config.toml
n_layer = 11
d_model = 384
n_head = 6
n_kv_head = 6
head_dim = 64
d_mlp = 1024
vocab_size = 7719
activation = "geglu"
norm = "rmsnorm"
norm_place = "pre"
norm_eps = 1e-05
positions = "rope"
rope_base = 10000.0
rope_fraction = 1.0
qk_norm = false
attn_scale = 0.125
bias = "none"
tie_embeddings = false
parallel_block = false
init = "normal"
init_std_qkv = 0.0318
init_std_o = 0.0395
init_std_up = 0.0455
init_std_down = 0.0455
optimizer = "muon_variant"
lr = 0.0101
beta1 = 0.95
weight_decay = 0.0
lr_head = 0.00768
grad_clip = 1.0
warmup_steps = 200
schedule = "wsd"
decay_fraction = 1.0
decay_shape = "linear"
final_lr_fraction = 0.1
batch_tokens = 131072
seq_len = 1024
doc_mask = false
train_tokens = 541700000
steps = 4133
dataset = "wikipedia_en"
Each number is 128 + 24 x the weight over its row's rms, rounded and kept within 0 to 255. Layers, rows and columns count from 0. Numbers have three digits each. The size before them is the row's rms in percent of the matrix's.

# down: layer 3 MLP down (transposed), 1024x384, rms 0.0455, rows 917-983, columns 0-63
# gate: layer 3 MLP gate, 1024x384, rms 0.0452, rows 918-984, columns 0-63
# up: layer 3 MLP up, 1024x384, rms 0.0458, rows 918-983, columns 0-63
down917 098:125166095084132127100149160123130103148135181117158151138136082093146156180122162095176097145132094100124140131163118116131114125175116141111110081149113128124071118127163141150159161134141139
gate918 104:108126108122127112108130117094149117124098108097149110155107128117160167123115110070153115086164147125124146115118119114153075134124122120148152138149138137131106131153121132149105120117105148
up918 101:124171111129107132109116129130130125097134154111137086124141127106139154145121129163155118120152125148117118147124113162152153095145134139114141126133116092092094090137167149118152154142107094
down918 100:116150113143115140126129127100143192128114122137120107111112132171164153090083160167167118060109114104117090132131130155134087092147147157152127108121109128111143116123138160156140117191138130
gate919 098:127118138119135171129134126158123158126151135131166189088145110143144129100139091122141139137112149120122115082144135083112109135104110154133108136098134138110146118113118133134115113147166159
up919 099:113112126139134104162135105102115117106132139135153119153168138156101091121108126078132108136134141132133125129127171112135150157108162093109146118148138115160111161146128146152126136132070115
down919 100:092082140132129121099120102121114134125096093157142105167123133130102131103096155136138135104086106108154144132116105151161155111085132140112153138135111156151150119150157096126132137145118129
gate920 092:130139161153156144131088160132125100102093118159151092119145135141153112130116148125103159156118132126089152132184135105143127122130143120149113163123130142081143108162141152129108103141134110
up920 099:098125126114081103145145142104109090121122159127106129146136112134106169086112126144178153121132152118141091133085129165150166106165146127162145123137122136138099101135154116137119081160143130
down920 097:133100104155097123121104114083126128142113170077116127107125111143104119124132103096137169114120145070155141124126113139131148159100139119105127143136127133162149081092161157147120138164114106
gate921 100:099097145113138105146163124091134104157143138125125119121124133133104146139185125136150131110172152135086120100110111132162146107134116143151108086121133162107158107076086127141122133104151094
up921 101:082084083117151117134120148127099080126119125159114142099123128125111170141140129113138140129115157160137101184090145119110111119095136118160160095122162164171088100116095138143095165126128094
down921 098:110121137098138121088161094133133159145141106123158083089118083138122136117097155146101119167122138182133131115165134130166143134165174155117155150133102117075121140128090114115111147139128072
gate922 106:137139105153123129147113135124126122126103140189118156152140128141086111115068099154168089102119187116136157102147101112150124145196168145152207150091109142123130093140103096137087095142107158
up922 100:101157119105131140113087130115141048166138168116091115130123115118156139117103129155153130149073123136106107075126159118104103142174148113143165137132137134091148152100149084155138124093115154
down922 106:121098113098160096115119117116125114101113124106143127100123123085172148168124140097133149168111091134150113118160143088108155136137134110124089144148106156103154145124116138112140128148099126
gate923 103:116137111122132087125124121090147088109115155121150119168104132126170163109092121138087150123099171112092148146184149140127112135097090125146137141143115135144126140115133085164120101131124102
up923 104:138122146139120121140124114125124094104176147121142116098063167119149171121097128176126177149120133147113148141149123134078123124114118096178114135155130110118119121143108090121140105132162129
down923 102:105103136131120109103137126150127117108149133121113113144111118136125174133121130136105147135075150136136145143106088098109078162139126136106161149112109162152175117132158130093095136163108124
gate924 094:145142114141140121090147118191120136158104146081138140117091110125095126138115121124169127119128171154149151156172167138082106121181109094135124093097164132147116128127136137130150139110142119
up924 096:165164172139149134123145114129071137145163163158118131116162161097127114170124145143134135166075155130113109105125081157109077131169138105158145147107173116145077140113121119107119123129158125
down924 094:119125115127156129115133164090107168151118096127144085119114098183147158130193133119110099194142134092128142144117117130113069160120128145129131099087086132120137118108170159085141088146079134
gate925 108:156146121136114117178119114124111086113141107127121124119116151097148101112144127106110160110094138160166128127155119126120168112158111139131127145150094152127114116119136074130118120133145148
up925 104:108130164151118165122111086110166135118141157137163100121137132145143111144088105144112116152105177110128163105109098095135121146144108111085134176147133111147153091127079100136124108098164161
down925 099:148108123125141137090142097142134120136121177132154152172170126148133113147097108121158178144142134167118176120105123137134136121165133121116094165139099119137146089127116155109136139123116114
gate926 102:118133116100122109132162155146141118130165129150129111185136124119107071146100073120149121118166141145116161121142130141102151142143169126131143134163146140117137161149119162143164146108165138
up926 102:150153151131104147100122088087106126161139123070113169086076128097136140095116110143095142143142098105133156114118147102119083100157136140135132132148099164132176134135142123091134130150147139
down926 098:133162135140152126137163131148096106113150127148138128104132144153148117143118134121164127132130126122140155123110146106094129108149084190146161119188114164122141121149118143112099073122137148
gate927 095:146167141109113143068134125117134103145141123133159135131094149101139075139169130115133108119105133132122165099128130111115131078127082134093127119088091140131127105117126142133094083159089170
up927 089:129146139154140119108131133088090084124104153104155092140130125138118077170138099114138116096102150056127138114124182107092123114138096128110166125114124160158110093139154098133094082139133138
down927 095:158149091138123085149163104113072107149134114118141094123117165144128102118151129092156146144159108133085120145158145156148095114149167128150122109121120157115154126144170120105116154175119141
gate928 099:133126113130137146107124140115171113123132126142115115130112127130156163111115116153076132136162123094115131089162132103164138164117152150110094129116079125151111107124148128138153126093172102
up928 098:130082123136113109144114116127124134157152126137117118106144096142095122158181156122118151109126087156143103074103135136098159150132112166140144138117148155126158151125130145103113143149138164
down928 099:103135076126142112112115149140138100116134122121154158129109124110118152134171103073095150093127138148124120111096103124114144140134138129148135166100134130103150168152088135102129145199121140
gate929 103:120068132152158072147130136131095098173142176130153146116157171068099152136115106133118115127102145155137181147135119118131113115133133124144116091086113154100144163105153194123094069126143167
up929 092:113123071140117145146154123154113113130147083115127115161106146117118064165126142112075120123165074129128054125108115114092138122135093189132128140174129141107108102146107162131086144105139124
down929 098:109109102112137091132168119129124124179154140159115143147151131127126141133085137146121110084116137152163201137183152166123161092116127098189139166119114161112138143132119109161129100114143139
gate930 096:142071139124147100152166123108119142122125113126180103127128119092156143130111171154105114180162157131154113136103084097157112117133146083127152157174080111128129129137131164146142166123111114
up930 097:089127150088124127147116148111123177103145113131119152163110130141127143126119145107175127107157133127133149171125129163167121102116112135098098129146101111133109132116154147198136127118131122
down930 097:078125114134113150090179135126169119125162132152165176136119097141114138116124087169116105138147091116109130129120141198151111113121126084110114112159164159134128111141105110144160142131114138
gate931 102:097140144127122108082046136120115101135159118125139131110103098140102085146163128104132124122145139124157165121158135163075176081105146128132128096106155094082136123127090118143144146094092111
up931 099:083119141131161116106113133138139114084101102128130129120119135165099111126104080168123150132129157113148143148139109136087155078072124096129139148139140111146135119167120166156124134113134117
down931 102:120122163091159157140114123103126088112166088088149115113113105159106091123144120110117135195080163169111096139141135097185078115143140164165150157118129100160149087133102124147135114142106133
gate932 096:139142108166128097102165097133142118179108146118129139115117072097097134141159146087104099151116121104133093164149192113135128125131101156147117132124132156160132157115087192153142109156123115
up932 099:155094139115090118170100153134115120113079121114133108094119142127111144181123187113152132132144102150129149149107157130140121132166168134118094134132152094091101141149091128104142149126143135
down932 098:159137120160132119131119136106111132139116146140098167123118160154117143121133161129114125107146096126126177093135170089130160116143141075115147115094136094120133155178139112092093150124141162
gate933 099:098089169134116090164139113130150138113104122137122116124120105146114106138154094196122135149123105145170156144108143106136130114150144118151121120083156143076148143093118091129081137102123119
up933 100:145168146162158154139099207124139089130130151126094191144138125150077156182104108104091145138100133118104121142150112104112147141125119143139118135167134125120109172128138125128123120109146104
down933 099:168106100092126119124127094086122172132144136166140129108161115109167114110151106130168059099129153114136110099116117149142153174139150105111147149137100138116136073136148105123111108168105146
gate934 094:111097160129108138095128125101121200160188129122166189090126120173115113095128093106135158139118153117149165140050112091126166151132132142134129140166118120068128116145120140148162143113136126
up934 095:135134142097097153165103100161185144157111141138106122129101173135125119158148100118101117130141142102140126128092158130179114111126125099104118120156117123072119100107133098149173087128133122
down934 099:144117118104112114128090128059137170122125136161134133107125087143122114091116142112124120100131122142121088121088098075121172150125173158123109156146105175122138114132106149129170105119138120
gate935 105:110134127176139105129117111131122138092131159103095095159118159111143107120077154161092098119148138099091132122148082140148157112099132174187110122163138157101089130123139097159121072139157099
up935 098:122169135113151108140142130167085139126116112098134137113121132142140144139124127106104119104133158134143146177150112138141110112118147125150112139136143127119130088113116101129082114078139163
down935 100:121105146107156162183137122118143108112127117155145133121181120124088130146091094103110157139122129146110148130130114137159135130145172112134081133078097177126110136153112128129144144133114129
gate936 102:138121091126162147126117111112099151154142124116137111184150127141105121115125137151093111129170080167113111115126121135136143155129126125175132145144172164144109134108088122117126118130162106
up936 098:130114085154119103117150113176102150161149108088158090137093099130122119114147115114133117103122112125118112115124109124150165109098133110163140116150124116152141096059065125117121188112109103
down936 100:143066128105126135101128101164139154151165129123160101094140120130111136160089148150104147112118099141088137145166142163130108114109153125122115135140155116148111106151138163119133114102183126
gate937 105:108131116087108138114117106133098120133138132109115133108121146130150141152125137115085134154108188116097132077101114146139120140147091136133135170138116131099126090130098127099141107165120141
up937 118:132128145125111102144106137088189117158147123131123128097123123122113121134126130162137155120131111119162120107140145163091176132093142100138115094122161133143168159120090088112107133096078093
down937 109:134111114144160079171117096123220110133154092147156157131152151128105154144172158135132156112175124147142179107173134146113157118112155118123116083106115092129121143124140099095127144127141069
gate938 106:110140161127120105107142108148112157143107124098154132145180138130163178160153095169161111142148130134141194105145137108113166110114178101106110132153153181164097061147144094144129140129097155
up938 104:163124133112171121130124129143161156154108133138136111140145129110177078119133121130126154081155191088120112157135141086133104125130094109144101087132125136155133151073123134105069139121063144
down938 103:152134112133116148153146122141105127159163155129093097141149133152140196126121134110126095138152134123135099147119132117110122144130087156109074146083103075165149119120154152118111104144148102
gate939 102:115101087128144128129101123124133183136116120111079150114100118141127087152101124146102091147124090141123112069099124126137137126153069144140119104127106111141111131143103159150135105127124142
up939 099:099153119116093146102089121131128181121132101123124122107110140163084106079092150148181179145115149146144108135131124140131077103101111124120175154125142095116149158131136123132098153087125126
down939 101:127133162188139119158163119096149157109192141125157128160109152155147118133113099106155138102118157134089148135113202143127144146134103136119152156159139129125145115127156103157151123070169133
gate940 103:126121164153138110125154099129139158096120114126131114087146126184174129120129089148094106147181135205128133174103117132070119120128152125140140069147169132124126131132129106153081183124124133
up940 102:127105128144174122122167150158112135118134163142149179166170110145109115111094130143102105100172124153128123137154114103104138138117118113160126110116152149097151100051127124120098129149125113
down940 103:105118155141105120115081155100114134143132157103161132146105124113148158135114149132087109135169156134120061151132105181081108106164125165112141146091100125157089084123135104091139125149137152
gate941 096:104077137150152108143139151114172135141171141141151094133097162124125186142127160135147096121131118132154150140105113101117119126123125114145127152113115105159155133092104166138047097167138122
up941 094:103122131098151126139132165140130154099127112139126085111157129132104108117082136148143127128125115156083114103118113122150091165150161086133146120143100170141147155118142176152148135128135136
down941 092:130197122090108108126120101181132127119115108097106106104156112119111106080104143186147167144124141103127155126145150138162122111074152119123097154092127137099060153184130107134131148150112151
gate942 102:092112116149141153141095144140133155127098095143100126121130117165142108056150086115111126105097109125067140120118153164131112118140085101156144110136103185146106162155178135168125103155151153
up942 101:132116138118144147137164107169106116100117139118114123102131111109181131165133165107104168147123129124176128106138128105140140106148125128110153112094130127136135120154103131133187140151147113
down942 104:115132148180140169160119125112128153085140129113082101119103189105132145107141129102150156147141145072138124114121103122150117153145134157123118139146112136121165096107166092149100135122126162
gate943 100:112094109167147131126113121100125162086142137141123165103124126178154132103145123146111079095158158151120147127146105160156145144100117167171107106098116110141136105130141146131132137101127167
up943 104:134131101133129131097110105096134126146128115114167148129079145127167132157153186106135098098173110138103136132158127141152161150133113149134147137109150122134126159123164087117084142172156137
down943 105:137114112119129123153114134101159094156155141136129131137095136130162143124123132085076127109156114119098105124118127103169114127160125182133112136116125143098126124172143136136149098144146104
gate944 097:126167132144110153134063090122150174131124122148123142145122118156147122130154104153119173142122133121142172100153145123129129139136094153166072161159098117162072089108109115113119107152107118
up944 101:109133105139118101103111068101111125110096128128143152143127118139116130133112112160139143152107128109164108094172138143160110121118129153146116159147133148128118110086146078099119085116183096
down944 101:119110143143106143134120109129141066134082148091153163108127164152144136126145140096125119113070117155130133139123120088143160123144132125115177180134136131139171127100168128147115119112153127
gate945 098:133108130135095092163117166147141118141135119122144116105135143130117147145116112136151100093097093104113157099099111119145149144108177117151105135218092153112118133115170112096128158115111167
up945 105:086130148140143105112139124150113120133098126166104155159169142125116132139154181136160136132116133113076131128106130140124116146107122138093135116109137110158117167099111152129104056119099120
down945 102:103116143109151112096165118076138120146141148125126123136115115155150097141160136120123130115139103127068104181144126110054129180145145167124102091115114095156117110144118151134117114109134177
gate946 101:091141116128142135167101095091114139156183114163095134132144108119125079129091132095181147123166091171129132133134145122100178116152107116134143153128130160103092133108139095145136136127099142
up946 098:100117194106098131154093141138110089114105092106146154130135113076109179146166155100070136169075158108121127156097123098132112129122103140095121133075152148126107124100146128103110137134120127
down946 102:106099118129166078136141095136135120129137114126159107113101140145130092169096123141116114142138105149140118106122158089140137149124144158119127138087162146182118118129116118098140155101093116
gate947 097:135163069105120133096075161138126100149160139119120175146113089104089114149106155104075152130080160110145150159128131134136159118137136126097167094124146143127148138153127136155128122162118105
up947 096:155102164166118099128086145162110104118120162155138169099121109083131135164136145129147083128147140106152118136126122085140098104112132166119155135102144181141100111115153084122096143156166143
down947 099:131149142137133124139088117143134093148186125118135144141135137142120105144094147098117170071121138131136105081114145104147144137148096162145170075106170141135111107130117118109094120121142166
gate948 102:097112086102137146092181139095154136077110101130151135097140130140155098113115112108157088161108139168100108130101123109160129118159137132121130139106124090140157174100119097137130110136125133
up948 107:090123145142131156117104101099140115149136152089136114139123103130121123122141108144165172099100095095156109091097141143160142143166144168197116146087161147134115126146142162131115109113129104
down948 105:099156137133128120172114126144157127123109117149128141160137125138118148120093151116169170126146097061139162115098122153115104165139121154158135112080116144107120110151141097118124092113146152
gate949 096:158108134137120108112142148150135139141107141140083153129146179128131073126120078160133116110089098156094123107058133141124118125137115139136115092113203122131148123123131140139172085108172138
up949 095:089075140173102110106105140099100111135151138148125132143107150153109121130135098132119140099161095171130112121128132097124146108189128107136118125069124084175143131125110154144153142118155128
down949 094:122157119165152095111129172160130161135121142108117117109124087102116111123132152121146115142142124096126100160133124119097095135105109138141104176127139166168092129113117123103105110144104111
gate950 104:154130143140122160133102136132130170092132147169107107078099140105076139137159149082134138153116085099175190162108152159113155138171113148118105171094118087089169147121123103141131132107122119
up950 101:164126152145164159113130121153110158086139108143126126130146104142155160144153119116125119145110097107108136146158125155121173119153111121089089155096136148104136138148122095146135131116152128
down950 102:124127151154141144139108142155125141128141135151099134120137117137138154123139109101119156124088099137117120130120140113097128142165092140128098130125148124094130158147133097125117087129161135
gate951 094:145152151123165108112074081147108135131141179122144154147134103141093151103102111102132119174087140149149132135114168142169117108133126132104107127101128142150107114146126072146134165081139126
up951 091:146082100147089135113144133118133113132123130099123145102113099133195156127130165130126122099159142122120095125156120105125115116117164127151134111118110103138108160146098152120123155140123086
down951 094:142118139087154172144071122145136125127139140099107124146094134150123167139148096102100157160133132142127099130129156128132117136113109147138125149102112120143114158082106131097106141135108142
gate952 095:107136137123135171150114138135140124130107134098145140150162167131160094147121092112136067137166124074128138109141147148174149080126092138084131127133148088128124090110119131099148118124112119
up952 095:117143124111173141140162118091134120082126100150095147150097110110097137114116128127169149142098185157112120113070115107105126121129119141120106146100146183185141118153114142174112135129168143
down952 097:113101066130131109099093168151152142166110146128120094125116139094120107153107150126146114144137092121141118156140149135093148137095172134154123136136116116111120118119121152152109157160164086
gate953 098:119156119071144128169130139141085117152154131134152141127122170136119157080118091151111146123142104125122162140119148141089129125124141127126149162133113115063143169124137149082128128107133132
up953 097:174069099083138116103110114139123156118150107112108143139161146137156140091150124129094154132111111125130151160077136145111092149136133149113115135142148138054165115130140125145098104158122134
down953 100:165143087107084119142126143068155142099133094125108139135137145153153099154161157093145087181125147136151100121101109154142113142170139143098135145116112136150147116138155128131106134138139123
gate954 103:156127119081153137126138135182125157100150155150141105148060126152157059105118097136116137109176130112103162100127101156118107128143131084117107138098091113115147126142086131140149095140116174
up954 099:115085132120125148131144102102123107142102108084140136128123140106069182165124133145099111119088114116108169112120158120167138123100114130116120105131130166115168115099165103138126138090140117
down954 103:130122158140094152108136107117123107118115127148134132129132126074146132134134135147115136110083113124125099111153146134136101164133109123120167082187128158149161158112143102122108184098102116
gate955 105:139133192136104126121120103148159136084132154135090134141102096181124160124139128089112195129157086181090156139113096108157107127072171158156116155128150147141154108138082154132128115118145157
up955 098:115155112128159137155153142164105150073142142165125164152139135158088107104109099114139144141124162132135144171065136121120119108089118157086120093145156126124108091145126149133146110169108099
down955 102:147083144135133149139142114112097158125114123149164135105084170141149133146140141123179097124089125137145130147114128110101130122172120108122147136117151122107124149155140111119133115089102162
gate956 102:131111155108117135107093075107096124124119117125122155112097138109168119104152182138162083098124077177160127130141102123116111087164122093106118129117124127135153097167119117173162119105141149
up956 103:138172107102153137114127142103124139108125095151082190122129096125106138108135145140135137126173102145123093124137135064160122152115124099097098135067147174128135133166163143187121112164165155
down956 103:181104133096130166117098141129114086137140115149160150147068126131108088100153070138150139108153096108118113145144126120121126142127138134097165150130129146139080129106100115130104159104141137
gate957 099:142097075154134125145126153162144123125148115115133121124146147137120082139119145075103130125086119092120149153118111123103151151129125118138153203116090120082157137066125135158110149133073130
up957 098:156093108161090133163127070139110087167155097127096148083100119121142085134133109099111114114121144132140148123132125133116143175146095118169125112110120146113119156119105130157120116151177138
down957 097:117143117140111079152140167106165105167125100143122151095104178148149145130118108141167145151119164129137179146095115166146136121091134147203167103097127130109100186117123133157097119087146112
gate958 100:170127121125105135170086159114109134141155117156124106122128136098125127142114108114120168119122115097115139132113144148130151167121140109127136123101115128122102130166076091165155140102146112
up958 108:140153116126127131111103109156147138118138160114137127150129138132118174071146081148127169101154106161147091134125118106108140154127125099086171111132115127129131170149119131153097131102127123
down958 105:189117095059112141120090157118149132111174097095170122144156139129100130101135101098139145141157145129139122127114130146134113112117119094144151141116150150150164114087088136139116093128120153
gate959 095:113144156139130142118112183115154102122080149119123094110117127144127133128157106129150134100135137151107136114124132141112127170159125122080150140134133104120126124117145144184089151131158110
up959 097:125120154143148130125118107110115167158142146101141163118124109120109114121138154144075114184132118101113150150126138166116162097109161086134154117173086096104128122165099101110156129134166079
down959 101:116098156131129175156129094114100145142142122089140131089099115145117147179111123116124130161137117120178147164103121165126115118140151153150124099100138117089159128121108139116180089141133107
gate960 102:126111150113165146103110159167111144140145114128138134127136098133159116137124108173183139112179136136116096121082127078103111122160107138168149152141140102114187155115155175120108113179125113
up960 100:116110166127127130132146148099123123137135110168112111157119147095118132113121168090122105103077112165176101166136127132134099117122142153108131126139113146140091113137123077123134144077131110
down960 097:116135130138134077138101131109175113120151131081121105154121155141082120170134158115121142132128142180125126134133106159129121154084120122107077111118112152138114124154124128110126101142144118
gate961 097:139111140149119139146132127119102122134131108131094110114135145075111132168116129094158072122132125139130122120153121116153098154134145133129127109128116164166130131097118135132153128089106125
up961 095:128127148132169171102124126133168146119108111131112101094157164134188163092122160060128138105187113147144149125136115067123130117130129110106154124091117126142105108085102126148157120144122129
down961 095:105148119134118115111098133117143142115110123139093117071146138130115099120123116146104117153083147156119087109143107133151097130149148145180102131103115122162136146144107094123134146126136117
gate962 103:164119099112129115077088138108121134135142101154095131129122138096121132108084131196118124141151115164135153103112093158137146137129152119099108144120072160137183133145117150165095112150158132
up962 100:120101122102145153134094126130096123133092116166120122144123108117136090092168172138117119127114128166145104114139159115133151081175145134074126121160120141135132097145128131101091107076108155
down962 101:118130148148098121096104168180138147117121181153161149104098150084112123139147144138104135147121153125099135142132118088132152105138117180111125104120114124088103120144175100093150125117129141
gate963 097:110123115169104152129098083089080153117129130104069131126124138147146133165142153119154121133137102131095165132140142126127154108132105131148150127152156111143109130155125149119138143126121151
up963 103:090107132115121107154114150115087080065108126133104121104102127153073136096111113122141129096139168126156127109139129087133145100077130136120140195113107120099162128148137163124098130144156142
down963 103:118109135125098133138115124104127092098115147121160160141117141108117117114119092128096132146135133125129134136147132148129139105076127118108071102121118072133161163142123131148130129151136122
gate964 100:140135101132113133152130106111109148143129148133127149057126168146143124148113111137158152100142138134107122104120125110128113156166137120138143098121131113136121113158092137154110122126147151
up964 089:095131142163156129102115127132134176123126137148109111137104118149090131105111137125111168105097110123128123119155126126120126170119160137145091103099193136097136185121121158127142155117159155
down964 095:119136128119161097116157135128147097160104110118121123130101151119121124129160153139099069155127169113086110178126155156177111108091146170145131171096144112164131101135140126153097118145121158
gate965 098:135133097087115108156113097117122116168141179126091122083083124154145123130115139124144053124110107132125135133155135129131111107115150183098119130109120126140129124150147165105127107151124146
up965 096:121107105117112109135153120171168110127109150113167178133086129085107162114128130126135174103125129126164097144080112148150145186144155143102148136139118119122133160179114123115100111112106164
down965 095:196154066147134158148127183147152087164131142102104096121114135153148157112190146137105154163110091132114134137134139126126086127138093107124111158147134161113135119150102143135169128116110116
gate966 108:136137138146126134157167143142103106074123103116117170127142100124153072163163100124112103139114110138175155103156087121104135158152106113152145133123136157120142112125116129128133151158097127
up966 099:168127093174136111131130100103103125122092128076106168146119124131139084157109112126097116159101116168118099113090091139114155119133122070129115124106172139131145151156140084165125164127125148
down966 099:156102129145129095133117145104138149062110142112104168135134119120158092157143144139104112139069087135158153086168115122109144122112100089116132181089128140153181151119133110128127146136126091
gate967 106:077145139135131118102133136142173178118150137109146115107137162111128123119118125153128109143083141092134169098123092146157101167132126158142128155082152126105121134119115088094104144107123175
up967 097:111115143087066171111124127136151092151178114097173165114130129120142156133126161122141094092142067154141140109159129120164149110138164120100175104105093153110136130109092126162097195126113154
down967 100:150182118134131115157095136140105081151047144137106095119153123136111146087138104105135132137160164171115153165169124111168118136153120111146135118144145115131118097112137108101123149115137102
gate968 104:154182127165119139167105118158095106132087136105160139152099134098129122097112133138103105153121115123130125129121140134169140126172096099154130138166138111144125153128133115126120122099175142
up968 106:107126094102148128119127091112151148123144091194047139146116143190081134114093104143132097136157138113116101141155103154118107122098127119081112118113147151126098095141145125124109120093090103
down968 102:145143054158092173089123143133136089150106101074162081110134123109117152113130142112083126136155117150131121142151127105056107130138142053117078129147163121103082152123092123096104161132076118
gate969 100:111165116147161118135107107105131147182095143123141111108111099124146138114113102139134104104178177119120145107120183123116127159094128114122123111153149110115135092145143097139104129148142138
up969 104:138178163110113138111119141127183110134118115127146108105116125138111088159156137084102160112101098149136123127150087140172140081096160085134131155134129150148059171118150143145141134101119164
down969 101:128156135153174123149065094121137127161116151141118142092059122109121121081124139118129172165164160159089126112131122094124140102096133132093095142126113148127109139132097112142143124114127147
gate970 105:096155091135124146126124098143112103147140162132109127126139196140101119122107102100155119085109102149141106139102134087121179136121100127154196133135151131101132129119103164138119124130081163
up970 099:117122116141178115166115111133116140164095164119151123117093124132103141079133130111108124162120145102122146162104113113119155127156126112150121106105130130158153096121129137108098132107140151
down970 099:085160127140125121130126151116147125086084127099137109101131150100201121148109130111143144141096104061124137130157131162113112141124106142109132157144119093119114117128122151132129133119151139
gate971 098:125107118124110094108125169117103101118134114089144142113127188167102075129167067129146147162114137166131159134126105156139143124152123137107108123143097116106150125105108152138114162092162120
up971 102:165155093116144160149121138141150154129092147150176160123136119121162127160138082156116139140082161140138152100115130141149154152116131168088135138121090083117131131114170151131121143135154175
down971 098:114162118128136093144100126121130125138136131113134134114146103105121075150159056110165139159139114124097149094107134127088159103142110081120164143141142167101126127102122152159155177130144102
gate972 096:122131153158143100101146148129092144127110176099156146114174094166157106140109084158161135130117173129134122176078162111136110138147111138141125103159138100070115137107088116155122139134122147
up972 095:091147133117110090092109171119132126124142178128145135148162120157126132168103120128120131150116126106144164119155171119154098141140135112111161138130128131080146081148118116141142144127151087
down972 096:100105142157139086120087156141164135109146123079173148096128128122127123146145109118146137142168108127106101140142106121113174122127120070172166105131063140149113120118174171123161147118149116
gate973 096:103135123155084092130104150108104105104181138171124160145113143117193094130178169148168144110126137133107141151088093090125176136172125146118113150149132150093130121118161096096089144132118148
up973 103:132097117129179117110102148132124091128091104162082139118109080124158132131138114158096090137126123135127133124104104088142158163129106112141131109126110139153096098108148109079165110130101122
down973 099:120093157130125109139121122096087106118156129192106109120173144123156112155130171157156164108119134121180099094116155137118143151131120165115151105152148139130133167092152124118153152130155121
gate974 089:166136113150131136107135073119167112138158103140111082119109122122146131125146073130131114137122132124089113121114138083140138115115124120100157109111150090118121109130121138080051118100104146
up974 093:114143150095115086133081129118126115177131152110129124133148131145120161171132112124116149147149107144136143098102117124109133146137130137135140160121125072163136048106155123122174143137114164
down974 093:144145146053138149080123104123126110150159140137118125089142086123094121090109156122129136141117110176133106071106126128095117164102126114121124138120121065133169120087150138171127141142166152
gate975 099:128121122143119148159149128114095092124145128161152102163153127107129080160125129087115171108144137139154102142168126103134133138166124118133138133136161107112165166091167140083112117127128152
up975 096:113145129130138144124150146126150178108118099139112162128158145152152149109101140097147106160173140138137123128124151082092144139099160071143133091148142089137106139120118134118073151143109129
down975 099:105133114156157171154108121108139124119097118139139189127123139099159129110128122108161150110147083065139103134137156136138116142157163169145118125120132092116136125108112110117140085106141135
gate976 101:123113131103149103131168136105117117134134104139119116111117120130143123123123139145153117094158130129074122085136087159167103146106097093098096149114138103131122167135119107110135150137141125
up976 105:106108150144102076154151096102137145143144159098126098144105130105123090158136137148123109127170093142098122138133121188159099136099119070117120163123150124120140125122152113119141129166111101
down976 103:091104164156102140136128101111130138171141156142115110168082104111097126125124145140116150124152130143162118156109154150139092107097101137115125151130100186130154076115165148110123111148130137
gate977 094:126106144124124103062121150165132150097098137147123139146133145142144115097097165105172174126160141119101160090141175126155115139119108132138130108120140110119151122105160110111146121144118091
up977 098:138138142119126141113099140151110120110133135199113160116104150134159110144141134135120181132133104123116141105072156105119149138112121148193141072089120112161131108120151117127129112141165132
down977 094:148147142145125092131120131093152151120092131105155161149086133067130126110133106136109174133084113158139149171103125141145173129124170083117149103155171155136143137127127080101133119117127123
gate978 105:103149146167120138122167119104147136129087098122130074086133123130143120173139112139167140158092122184152113082146095107159126126125129123182141120143112118078137095130160136137157106175106164
up978 109:084109135129141135177102121122093133132119107108140125148134082151106122136090119079151163155107106148114133084139132134133116171074092075140142116108125143107151168137170119167161154141114081
down978 105:114116190114140143137116135094153149128141125158148160092074127107111117186132143116150169115135110162165118068094099114123131161095183140092117128096134119139121180136155119151169105141148100
gate979 101:120155152086126093150120153137153178164142135126104142156127107143130098159115090114131073103098147130140112157147127132126102146111159116123124085153212109120120111141169132128107152109149110
up979 104:102137147149139119114080126135088120092157152120093133123124105110145142111121122151107118089109144110179138133123153105135105157110138114128139124101144129089102133089153131109125099123149129
down979 098:083121107109119105125133102083138148123160141145110114128094112129193159196120121149068100140117138089103120114130142121118171091109123070068106138121084111124117118120130120118119143127071110
gate980 095:110156106132134122115152148099153120130103158111130102080157152150158132141118121132141088142094151114131131135120170140091151141123120104108135148122102131133145140114147107116111117108109162
up980 098:126088120098140117143090131116145130134141070075158124127077121134116107163117117103142149124153121128184115160131119102106086080163193105109109140109091090135134174150130138125109142142136126
down980 098:078131143106131169122171125118125129099117123156115200120122079141114139132147139098174118092164098148125186165151152111136103139112152178102120145141142140117106148145099186118183152114115141
gate981 095:152121126134138134187091139124152130105149153144117115119126120135162165109154146128132093150097109132120113124158122114143162151152125116134115093126159136146118128160098118135110151134127126
up981 099:141129144107140147143127141112123147136153127131102133120150151109142138156143156139151066151127113159122101141130141107112142113175131156132111098083133129129151127147110158143133168179148120
down981 097:155121137106137136130142168126095177144093161118103169142133121147119118190132087140160087166100140180109111137098120133134099122173091095081143154125114140110099104109152135111120119134125157
gate982 101:127156096078113142116070113109136122139141126097102137151101124089149111082161162116080129151138123159135127109138153109151138113139135117107142118098119130136149132138121115143128156158131141
up982 105:158088114128125086179105175125075170169131142105153127109097122093147151124128172128113129104108102133151154137169118160153155147126119116101151161136101084115115133177112116137165120164101137
down982 103:133137087134162112163146158099116142105115113126109151124126116187186121128123146119119118087147126108118145144099129100144144110121122157092172108209148119117078091078140119107152117132150129
gate983 093:055118120130148121132144131115086150132153109155160169135120159137144134131126099093144160148097127123086193132142119134139105114088102114141157138113131155107122137139148087113130112099162090
up983 101:193111119165147131135128109144149100138122114096102100148127117126153153125117093111160081115190099101127087114131112072100118154152155105134119126109131134134144144128139130099137187135152145
down983 096:112146100107145118144133135177115123174073161113148135105123159144104160145122128126144131135167152127122129101094136112091139085186112081154071102149127138150109135157134131132139142116117128
gate984 105:121110127138137150112132139151145148144102116146131117131143074127175126091149159131068141133159125131064111160079096128137141136121121134153093158098064137128131125178096129098128165148122123